config.yaml
num_hidden_layers: 22
hidden_size: 224
num_attention_heads: 4
num_key_value_heads: 4
head_dim: 64
intermediate_size: 448
vocab_size: 4096
hidden_act: "squared_reglu"
norm: "rmsnorm"
norm_place: "pre"
norm_eps: 1e-05
positions: "rope"
rope_theta: 1020.0
rope_fraction: 0.5
qk_norm: true
attn_scale: 0.175
bias: "qkv"
tie_word_embeddings: false
parallel_block: false
extras: ["local attention windows", "gated attention", "exclusive self-attention"]
init: "trunc"
init_std_qkv: 0.0305
init_std_o: 0.0
init_std_up: 0.0305
init_std_down: 0.0
optimizer: "adamw"
learning_rate: 0.0026
lr_mult_o: 1.43
lr_mult_up: 1.2
beta1: 0.9
beta2: 0.98
lr_head: 0.00744
warmup_steps: 242
schedule: "wsd"
decay_fraction: 0.837
decay_shape: "exp"
final_lr_fraction: 0.1
batch_tokens: 65536
max_seq_len: 256
doc_mask: true
z_loss: 1e-05
train_tokens: 412600000
max_steps: 6296
dataset: "wikipedia_en"
Each number is 500 + 50 x the weight over the matrix's rms, rounded and kept within 0 to 999. Layers, rows and columns count from 0. Numbers have three digits each.

# layer 19 MLP down (transposed), 448x224, rms 0.0544, rows 310-318, columns 0-111
558540521512520571531520466524433481497509438533442576554611571463536434512523442555485534567505458574549529517466526565454549591444522439538416458461454496453503538477501576470506548485608482498614606495503443528539478529527501498510496442533504528558458519515568404436518555546578438500450532492493485510444527466495592500567486515493
554550422499498491512465521529474498498511434490449510520505449612501430630475442593536467557478442512456500552512449554604467416525520477537500429476454521590431476556457530515488450539514470559474482500532481499366561527471490527412407460516469500511482471505554601491454471478448357437503516463547441443513470504514541529473424463519
590544451478527522505469534442460416546597495567499500495543520467477502493598470528479601458454463494445531502567473555517504479483557592539519476529524450527555517408462532457510512430448501509488453539469472516553460535430599451457465456494511600471484545488463591591481462545437487498591511556450543532568534464490474516528502450492
500530420450465397512457524500486561473495469455486493446456512444444470554466447443463527525512384453528531473427497497475543512622484476598568490449427486438529494456491586406432405434496377448504538542479483523524469521451613495562483565498466509504377367399540554449540479478531518484510452593535536517590494458546365516547517530568
492473519491487522452590583525469445514555527507454509500413473400547475463535494553416596502564527513529544401568564472594461465526493438490548537438443488521412576493528518463499497483526530479416483510436535444468451563476458542409493500564565447528441476544520461563566593448490459380446556510558505511470521463545501519574566453461
508403536533485382509548477557495460517401543484513485431479540496437513493394494508560420442495534544404448473469464492466495534521437459530394486514527536609383531580488481489479562613478429494541507492467495530575525500552530500451467563486523502521518526526542440571419483521487551526446451556464521531509499468466486436479503490536
580578482517440499402388547463510527464507419521483586525465429553501479471577477475497452492461515574511478451523540544490540464481603501544452528505477520472466558425399622514483486595507506536459549570524529506536478546433464483493575506527528433462559587376476550526543607548509443472561445447472543512555534474410610427457532509439
530466493355413552474441446436546516476509427487485493508451563412526563509536546550533499456502511446482535481479455521556463431461508488489481576515575553407472492482566690474433419475454506568515549539356544453531519466551456501445472432505536586514431454414501496503424458530499475514492454391501445554452465516462495479468522524494
503587502548506428511507596546470551491480545474404527580503566437491414464446547441593470515477445482527594532464446494450508447595525485498576575526451408486520505502473573511524506463472527495497648503546485474600522430424595567490497471464543462542523398517465451505454559484591469515496470485508485580424420452535504577429488486535
# layer 19 MLP gate, 448x224, rms 0.067, rows 311-318, columns 0-111
586542482482549561504536555460464527485418565461540577436542513494533504574474486496581527542498502546449508558543440502459535426478544517511378453495482403486397542435565532453475542528504491492525577653455494540452490618478482472489542457462515559474556587575583476443517510420518524397563500437519483494556431497499501492419526509506
514519569538485524463501594491434445436493391525470488433521388573364453477481480512517499506538496528546500536533474497520415473540493533513618511445511424432487496544443497509575525453583500490515493512468513539505485491449496399419471400577538546541524550518482565524516502524436488449500433457516445499482413471460525502553551566478
592448464461557602495509503494519456483503541503477443437442478560534483483546492483523528457532477435453513563584473489437447364449571406479525427538502544520510500442343502552455534578434524515526538533632529466480525492453593472336461372426519473539563544564523501448530396483489468477536461442607556496439414506458470510506449463483
571517521503514525495527474497540524482522502417522523527531485516440553502525591512540511413503445403364547505544539484467426465471564446479508545480539440527448523494533507504491567488527524609481562524569485525543485448448496472524452404505495470479515480473447479517515438581478535437484494497413449460509566509475547484409573535567
601549489467566509545498434539539560436503451481484441526480472532471466539478417484593635573597473511500469528466556540565534505531433423448518437465598477505452493494403540471518425569545487461433569552439542497634472503531563439513506412553454524501498485487658530508432403565578504488575478531421471448479520521515584551501439462602
490403510496526486475498498509480518554513410451479431480491479474559481480462535574538477456440478395473592470568474547531478606521566483495499458463501545521433496653525537504547593413527533555519586511500416426528586514492478551442477479522429480439461501514456464501420508441532514512491526488482407521478611397474496575494430506525
493508435484553531507533429461526498501485545439598462510539465603569380537567481483531553487583539489524594468457509372527438495439490498531408489514551446574590489376525498513566482516389516435454461544494497452517447561475558509483539424622512406565453542560528472427476499597432586384460574471450516546474539547543480561510509531487
517394488506541543520471518490539497636569480479435458464442558484521545497539506491483585595428545465478454510521502421505524468528468556445458568493563517462474539462496527498460445528533408483485418552455476445527530461419471562502569430532461420535468464584465488466496561516438570458561460469462455572458481425435536519533571507432
# layer 19 MLP up, 448x224, rms 0.0685, rows 311-318, columns 0-111
443473457548558537577387489454443516474481459384445465469467502591549498508498545532537492551478420539485574528490476393539389479515442497399513582532446579489451484489502517492529573550525593489466454467519488602468512453614452524399436473486541482534525493496520436389426532577528525529575531444494445483480523449464521401452530463421
499395493518515442546479561501437559488590453455472526549488556514492570481423472459531456477495450410449480506445528542554463412501500433585553424479600562489491468552522506606480480428417497547526447587512515522546472612482479462502480576502486415557524518438461499514511463467547541551479433482547413526431533545510528463491419572477
540489486473503573551476487575541471471447513558493453576518471485443516570543399517425484498559516439487512505410529565472498476450614436512511407560486473503498542533515519484410560518475525545503599444585539455529541436487533482393501417431576510485527503538559496494517456512460591482497460513544548517538446478488545438469482444525
461536468458539484386537528507527524500469494560521467457527540448601471469474428463474535577531543548495484510498414516442545494422491552429543536500429584456516558471420487496514545474542447439534489488472483426457578520483470572508440503463493515437536521577498487452500568513434526547450424456445454507579473524489540523531487557327
601551485474518491505526509490561452526465403410446488538463495509420486561478463426549555477539411497412460527482443460597529478537387467547504488448559575491529525516467519450514475551449430461381533502459494537502561486571531522434503468496530500474424487407537558509421449540504471421436479530456534483569490458547506470555405393506
506488529509514474503494439525510468513615495493445423469497460540522494524456529465462568576465487390499421473558465507511571556501452425494464533419511501468557518549561516473512554616563474536481435461466487477539551384479518508456485455488515480453451447523523579486505565476517457466447522564495529487384483477406501490409477416485
547392462468557554473540553505527529497519524423445491514515446637549470499592413459537496488562487435498480463516496388606453513465461571445429502526479434497570544381574519519570473523458460497431424468484499460626465548452524497495592403544566434545454580520473524480557480611495485490454418496478445571453522500592537450441460486464
489448505489483486474489531491547489594471537537329497430409560509407523547589466454457575568479518524520432515534521520496457420448491564495513518448462543503425541516498516499493353432527396521476413477472437467526467419574515528549471362562532458519520446592504513497539581530423539457560485440522546521505514453452511536473651523472